config.toml
d_mlp = 2688
attn_scale = 0.125
init_std_up = 0.0259
warmup_steps = 95
seq_len = 2048
Each number is 128 + 24 x the weight over its row's rms, rounded and kept within 0 to 255. Layers, rows and columns count from 0. Numbers have three digits each. The size before them is the row's rms in percent of the matrix's.

# down: layer 3 MLP down (transposed), 2688x768, rms 0.0569, rows 364-388, columns 640-767
# up: layer 3 MLP up, 2688x768, rms 0.185, rows 365-388, columns 640-767
down364 098:146155106108148100152113109101084147115103125091089123104105175096099104128163131119144160132132114149146135116107136090127127114144124159129138185110161136166108098122154074061102146164130143171119103145118120111159200187126110093114108162166118122143151174139137105121122108154144138113117131102106121135093094098115110138122149119124081179114133183113149121106140138116115140125111
up365 102:083091112129132114115113132145128163124134096177158093128100108128131153148142114069102062175126143144146114112166113132124157153150140131159117086133125128107101150132120113151104146135167147113145151139097146142137133121113097135113112146150144108160169131112152130146175152135162102132131111133117112162163116085087157167123138130159121169129097121142131118159107136119143138158107
down365 101:095119165137137120099116100091128143127112086141132140140138119101111132155115107108157129155162121129124159126123135109145136102151135139109122129120158114124100143140145130089159133096099104181114126110099107127127139102102108135153132141122098158138148162071156136122103173081115125139136072155143101142119101165116077090096128151095119130124133120129117137120111107149158090146136
up366 099:135103142134097116130146094170118133091106110152118136143159172134144105098107135105122147181095101128126115141134134123151160106150143095144142157104127101084110171134123119133134092139098118154157153139175163143144133137149141114087166096125109166141128164176124116158148100111113107101086135145121102130142130121165070137111153133102143151107150151144161108103126104133139130104118
down366 100:129116120152131083133129104118126126100127100158152131155096179134113173140095113135106112136108115139140089108134129103101119123127124149108116141179109082093138096143142139099100105155163134107100151119121115135105132142150115166155098098134143140136123128146166150139089150092146103118132139131127103131113151115128097121131145085105150120085152092123138152143127145147149155113133
up367 102:112157149119139142176134145132138113152082146077161089109113138125107111116095121113165144098109138160132131138163149120127105145088101132172140109150140139133115103140115138096068136127112116097128154118131121135108118099101156130072094153126118126169147166143081130108141128146101137132118079162139120095130111115108142133112081126114154126119094073117118110152131094154107174108109
down367 097:143131127147121107164136107106189099069119136119071096137135131117149130112164115133120100118125105157121100156121142140141133144106132170132109087140142145158141128112089084088140151123151134168150165102037135148119097085078105145142123065165131129121118118113096107095076163112146131114117126141113124107117153136120156128124132103120136161118130162107100085129136115108138130086107
up368 096:154131090109128154151075120132116116139106142163118108124118084099137102135165134117144170148091142149156084136157090116111087136117119154122115165127075152122087190158121068094129125103163122141112127123113136140144116114127097139128160099129166123137139145147151167157142143112095158129136105119096109099130129096148132102134147168158146149108129132135119127140130116133098160151109
down368 095:132142157129136166146116110118118151139118157156146093115137105166117108129149107131138123102135121117148143115138126118136084124175101133187129150120158170123130104087133146139181141125130178115126140141124108137124088127158128137125106164174121188121124127128127108119116121136135130115142126155150106121168145117129121106103145051148141161147104127106128089145120138150144128093139
up369 098:168141095092111105172149110111118141138159114132115123161114133121126057139125122143121149118165107098151157136128151133106126142143099147116165110164111122113123141125095173134102157110069171101088098116142121129104093112160112141182073114077121136090150088091136138150098147096130161116110127115144150122141128144113155106118099115135158103115175092146130181160159148131110163196089
down369 094:114132133127094172133136148149147113160143143136146130129151142123128129147142158158125161095148085103120077150151146124135166165155123135173153099154115134089087102117155110110103112114119138135121088130159080138100127130097134155124144113149147097118124097152115115129138193109130104175116157123139154121148154114138140161173100129097135099133136165133130146116166129168157133108110
up370 096:115136166130117108119115100091129118148137133115131141143101134138112148125133120170137137108112121149135068086111166129118139149163124115083134147113098113125141156139129107148152139125101129102140088090105148112116114130083144125171055111130135150123089118100137127132133147128113145134114141133101142109154130126159054128106158128170112186113132147095113115182155072190118131152116
down370 095:089172106114107122139109144094133110155125135105184131129135130090156114101113169105096164152111116164136143147093114111161131127123137153109095120149066149160120125121119135145114128184119080111154153152138133167122116157101135116075141107077128143108114165123149094148120095162144136148165135105150133142137118130121143066135139108079103135148119086119121106161177099115066146142149
up371 089:107155121137131102115116099133109111102131116083123149133129118122132129135146150107123108139160154141155128098155112130143095133106103135101117126148079168119146128117128149098121148116153107084138128145120144124126154137095110094146141156111126112122108121144118186138081154101151118120155167137135101150123136131116104093081126102123164105149177123142128111151103156149120120135126
down371 099:119126113138080116167138118091140153133130147164152153131129110132126114109106134115136150098159158117143120110161100153134150133087134135152102086122104121068116113155134164143139134120130107163123122130140150121136142165112127143121131106138170082147129122183129117125108155118132117101087115146137133142159114149168120125113123122088154095088130089164138102152170121137146088149157
up372 102:118143121095129122136143139121145119144084132125134106097164121155158170165085103130113142187126134129176144131065106095105098142095149101096159126112086082108080105151091117124135121152143157105099104145092102105118075146104131129140117121116136087140108147109149151123148126130116139115123162135119140133137142102115148142121173177116146174145120121137132099116125121135145104125129
down372 101:112093100149065106151100103098152076169122127160118114157125138125138108133116130137123098103084124107172139119135160127113147110157144080155133095154123104122125095164109090111106154146156149102063106138108160093136126171123110125142097181106137090151143115126121158158145119114079177124065142148149132118122143091117146119131113114160091148145122151112085111107153141153101105128156
up373 107:167140123107137133143151113136120117099116096096103124145184135148118152146099163142128109121123129160134149095091140148136160111101110127159116145154161143081093170152110113127144129119135134169083138121132089136092178116161130156100119146127087134092166119138114144119139146103143116120122148128135088128086111146115102144178123091139107101107148132115134130084111104139111136157156
down373 105:117141106111109165210134104177116157149141122146129132166129148106129143110136095139127111069154169113121099154123130158113163195120119156152111167155156159142153138134098135084176151128131129124164106123143143160096161089157120151141125142142120134113105117128194127122124137118086134157135148099086159116142108102118126132114157134157138141132092130131124138147125105122137129138161
up374 100:123102115106114127148111096155164078176086178141117144126149120132146143137099119124121131052102131163150152124137125134115157096160168119126138140100174123119144100189153118162129132150091111148115116108142110140124144103142127114132103131128095168148166102171145131163130148116150152162127125141119122128138152146122170120148169111127105136134110169126121096123135156099160137106141
down374 098:097123091096135126097142124161126148136089110083144148136124132127141098175116136158120118114095151143144128126107175137132096102163136139125083164085103113135144122141121108153161116064150127142144181130123107079109090125139125142101147167119133129130161134158145137087129135164145064151097134179168135057143114126106150135131154158131107128154176126148153124126135144125151186154139
up375 099:087170105164116104136129106098147099110132123156102153111125111130115078128110146116145101136121108130142156165151147131100170078090106148113152074144145099146139096163158109134108128158149124136108113127135127102080136095123164113129135114128102119115172156124142150158116119079191147175143154116140121149125133131098140134099115136106171135143131142145093095120101156120124131156147
down375 099:132118135147145168135129143105105135085106167125114140169108147141141107181181095141117130138115112147154101100137131119132170133108139110098131094138120144159118156093083112131129132132138142105115062210146145137076145093120152096121151112121158120161127146153108120131144179124150140183102073098127106103140128139138136121105110125124176126060114115129094128152139144096153135171124
up376 093:102106103139147141112134120097133139111157158164143142122130125103112081128153137139166150156149207134163171085148148178105120157124132132133147131112135128112113113125169151156096155103140137147133141128102139168124074161107095101147135110151174144131094116160176125108139114140120121106148160120163130109103127097110181177122137117141117108080126121153098171132141136152123127101117
down376 093:124136176108104173100105118166149171174168187126152110153092121096099128117126131130097163129136176116101078135127117133119086110145099147127116128125152112163160128133125144173120098123104099111122166136111164161100132153166125154098140097154143147062121172133140125071099114135127195138082108147076097110098122170168147140178132129167136149135120179170162151166161147123168134124122
up377 099:115144106115076102115102111153071164115125133112162142126104129163176131100103094134176097150109127147107140167122149086133180159113080087163136133143137139115139140181101132082160126125154109133107134129153155162113187120140112135121158104157106138139143148128125099154155122148152170115133117129134136160123067117125118117132140122150122102140110098157126099127105114157121119154123
down377 098:107114105155131121116117136136187118094114112176093175131164152092103103131163136142150121095135101129131089107138110139160137099144134120087125168110125125103130124107131147132107132099135127142116122114102079092119083118118139118164138102122147102134133130084141135128128106110134118106147126083105108091110124137101149138085124125111119106152138176128157190133141145150117123142102
up378 101:097152159108147156145138128134128104095127114097092129127116150132167164108123153086127154159146149096081123124129113136133114163098134142132162104093106147100133081129089155114152101077107156120126120131116109117126130106078080111135116138139119084137050109151112082122127141115146114135138144148132140129142100120125120173120169136121150134161140091152166116144133151172123120151053
down378 099:149099130115136133106106118159130092133085138139136139152187090097128088139145103157106119121104129125079111149118148161199142114143128125131116107126098147110122136102111151099117133130142139139107110131159140072136159133128144058119112156133161192122162187153160168142141142081123158090123115193155115147171095102065137115119112149134149084133149177139145104084139111107138135121175
up379 101:168124120115130146121128134105124179135093175149151100133134143133142104122138105146135145179084125116095135096145147099143127122140139161133132149130075135114152130138072140149122145090120101124098125178118135105143110131130120168171111125188094082132125131181123125113119105113142115091157171127089159079134150179146154115120157145149118135132138141150138148143139175132144143122142
down379 100:148122145145092133145128119104168076133086119141115091104134133161135121137168113107100131142146117108098134107128178167118092139084170111118122120133132140174150101128086114092164148144150104140135166143122151105123174122153105167154129150071125122120176141138108154093109150151110128124158123099126140143123131154147084147101096146141095154141122170150117130101118145111114126161143
up380 103:097153161053116109130128143122116092078118149102124143160113166154153099119103113166102093146143137110129172169146151114175088129173147125121166115101112115145092156126093136134128091123151071161142144100104125108122119143122149116122100128136152118120128097124114106076128135154142110129109110130126148121189161116142105146101144115142131128111129122116155178105139126150118151142134
down380 099:165127114153138168131130153109078134126150115116127125147189165146102112108142139097171142167147104116112125127124110139092105131131144112128123110143125140153153149121134116113121126101140144136107139156140119161128155126084124126146159117162122148112154118141138143146150115122132123104140112142109112119130112142127132142151160145127177121143101112198144079101143154101147140090143
up381 103:133121111112121121125145130146148154096147140127107132143111131136104175177070130162094178088083145102121135096142143134110119121087089182120135138128098137165117101108137104097121155113136153109125120132168139144125166108157110117150146123144157120138136153145141104148124156117151101141153102112181130134141147156104111121135086151089137124104101104122129125171118157127096150122113
down381 110:102114098158079163128120104150135143070141135164111194153145168148126136101128099140155127092131067102079110135149111128131098125089144196129140139131148126134139107111149135100159147140158114150131067117136065145124133138154127119141119155122123130133153126133152134096122147122114112109137104082166136160153147121111128111120099179156110105130135126127131118167135179148102121114128
up382 098:090122097129117134147143103135135111126081136133179133134090128130174123117118119128148157142098151177105156112132110104143109140121112078141159109101148142145133108148117115114157124122095141115128111102065120158137089134193134083105122085107150094183149099149093135123117120114094166143086117126117123127163175129152105094131103157155116143122139129162147139128180163162130114116129
down382 094:106096127101154160103143109093160156139120116154164138130132111151136137110104122148123141159141134115148117150114153109146115123110147170149133142119134127139134142099091146139143169106130109170172132102058164104084132152103129084145151137101124111123139112118137130062126183121140140110136104116081109151125117108126152097135147160079146108107149094115148150067162128134117131131142
up383 101:115145135117137150115122163132138132137114116114106163146142140081083100140137157155124120139147126107136105088139136100117080103144115112127114109120162116169139122079129101143177117124133165109106114144114137156117112113122124146153131141122126132137164122147091138137165112136126111128094109165168093156160175168154125123169145123083130093112126117125116134135128133151159095206147
down383 097:147106103151129104118097134102159134126151091108143159109137105143117161190148092123114088142169183101131091113128135107139096126128111114147090099119083122069116127080116117129158101137132136086121091148142136134089142113142104139189172175135122109098118135122071136116112128129114147127109168084134109153127134174130130118148095174140128130157171132139127118140159103144169100149124
up384 100:164138092101151180131170111162144117138109127127168149109147158081123106091110157111128095112127140109145125144107158098108125105130094162132193136131120126094154145111065122146124111118128116127136128150161129119116107138121126120117114107117106130151120133126159106136112095095108138057140120109112124113143136136111076114132119154131182136142157145114138134103138129098059141084138
down384 100:159182135126136167145122148141150113099087153114134165127131079074150145118132204146097118133118100132155128124102113152144149175124092111161138149120149143154117089134102100106122125104142138146152173144138141113103102145126114127144133112115135145110159133145106112147152083131205113137121122166073134126098139127137154123149107163105125117099163112128132160171137131106118117107091
up385 097:101126127130123151114154145125117118106151141107120149119109085139121156120147134200122140129141141123110151145130182093122135150158156158118153117109112180132097132147101115102087121144129139179129108129147124138079118092169160116121123125116098150150094140127131157092128115092157095132176135165085076117082132131125106113093108146153126114174172113133149114112162123152140104140128
down385 096:139091134117184115159095152105126105140143110131102097105177107163131125120145154127108151101133144121091133119113162117101163080083117130131134117110118127109128147119148134132100124115119107174131109152099146143105139157137118137130114125117121106096113145071109147121131125121164140139136099143123145127099127125155125134112125108154076150151124133122183119120124067116117158112202
up386 097:088096124104113164111131108135128176144154129118092151121100129138124104159125107137088150138129098123152098121113096118107130131102137118136124134168146112096143124126133113194101157160136101149152132071139113142108106114053114150117120135092131113148133111172089093095130137131107137156106144157119135115168105132113112137115134109110150146191126102096156126097112146125121130105142
down386 098:142076144154172157087115146140146124117137144121152122144140116187163080125142131109112126107115098105137104138110092126144121140122106062147090114136121153127124141114151115134147105116137140124164151116145104118170097188134153089144163109108129096126116097138141173175092118130129144137119146122162153135121118075125121149138163151183193170152117133132100086147099144078156157144121
up387 093:110105159126120136092129105142121137122117197112145132129120153143121151131089094132139111130133112142108139153103143133131106121120095148104125163147120142090117124154146139081151110116115123109121121132100121109157118076144083116117127133122127128131111145093086146113087159130111093090121144144130067102129102077105100133113148144180128092100146152137154108111139124095152134152127
down387 096:125076130149129110113126167124176128117125129169158110128164116129141130092155140142136098112153099100158154092113146145110087158105099163124160155138090173132101125108144119115146118160098121056164101110107120108139146114177161127122113115123114123165103140148112136154118139173117061098181115124150075147134160046164159131136128128150106174129136128148154115173162162107135116147139
up388 098:122113154113124156149145160149149143128127115151092092133202130138176122139130108067121133117153120102128111098156111104118109145137133088097148177139128146098109132157104128137131135115150122125157137146118177137125130109133133116136122087126142078120080151130126144147161146122116113107148130151152108135132133119107159085162122139146106152157138144148133161166136159187145136115132
down388 098:105121139110117136130168180157163131111167110117132087135123147134166122131149153131100148129152163130130145153123124114128152120151133185120139118155124135138133108140125118184115127120162175116120112155180133079141116154070151128142073122046108127140151122128123095095142156121114131126153117112169127125135145123138151111111168158129122174115123130158135135087112087119164111162112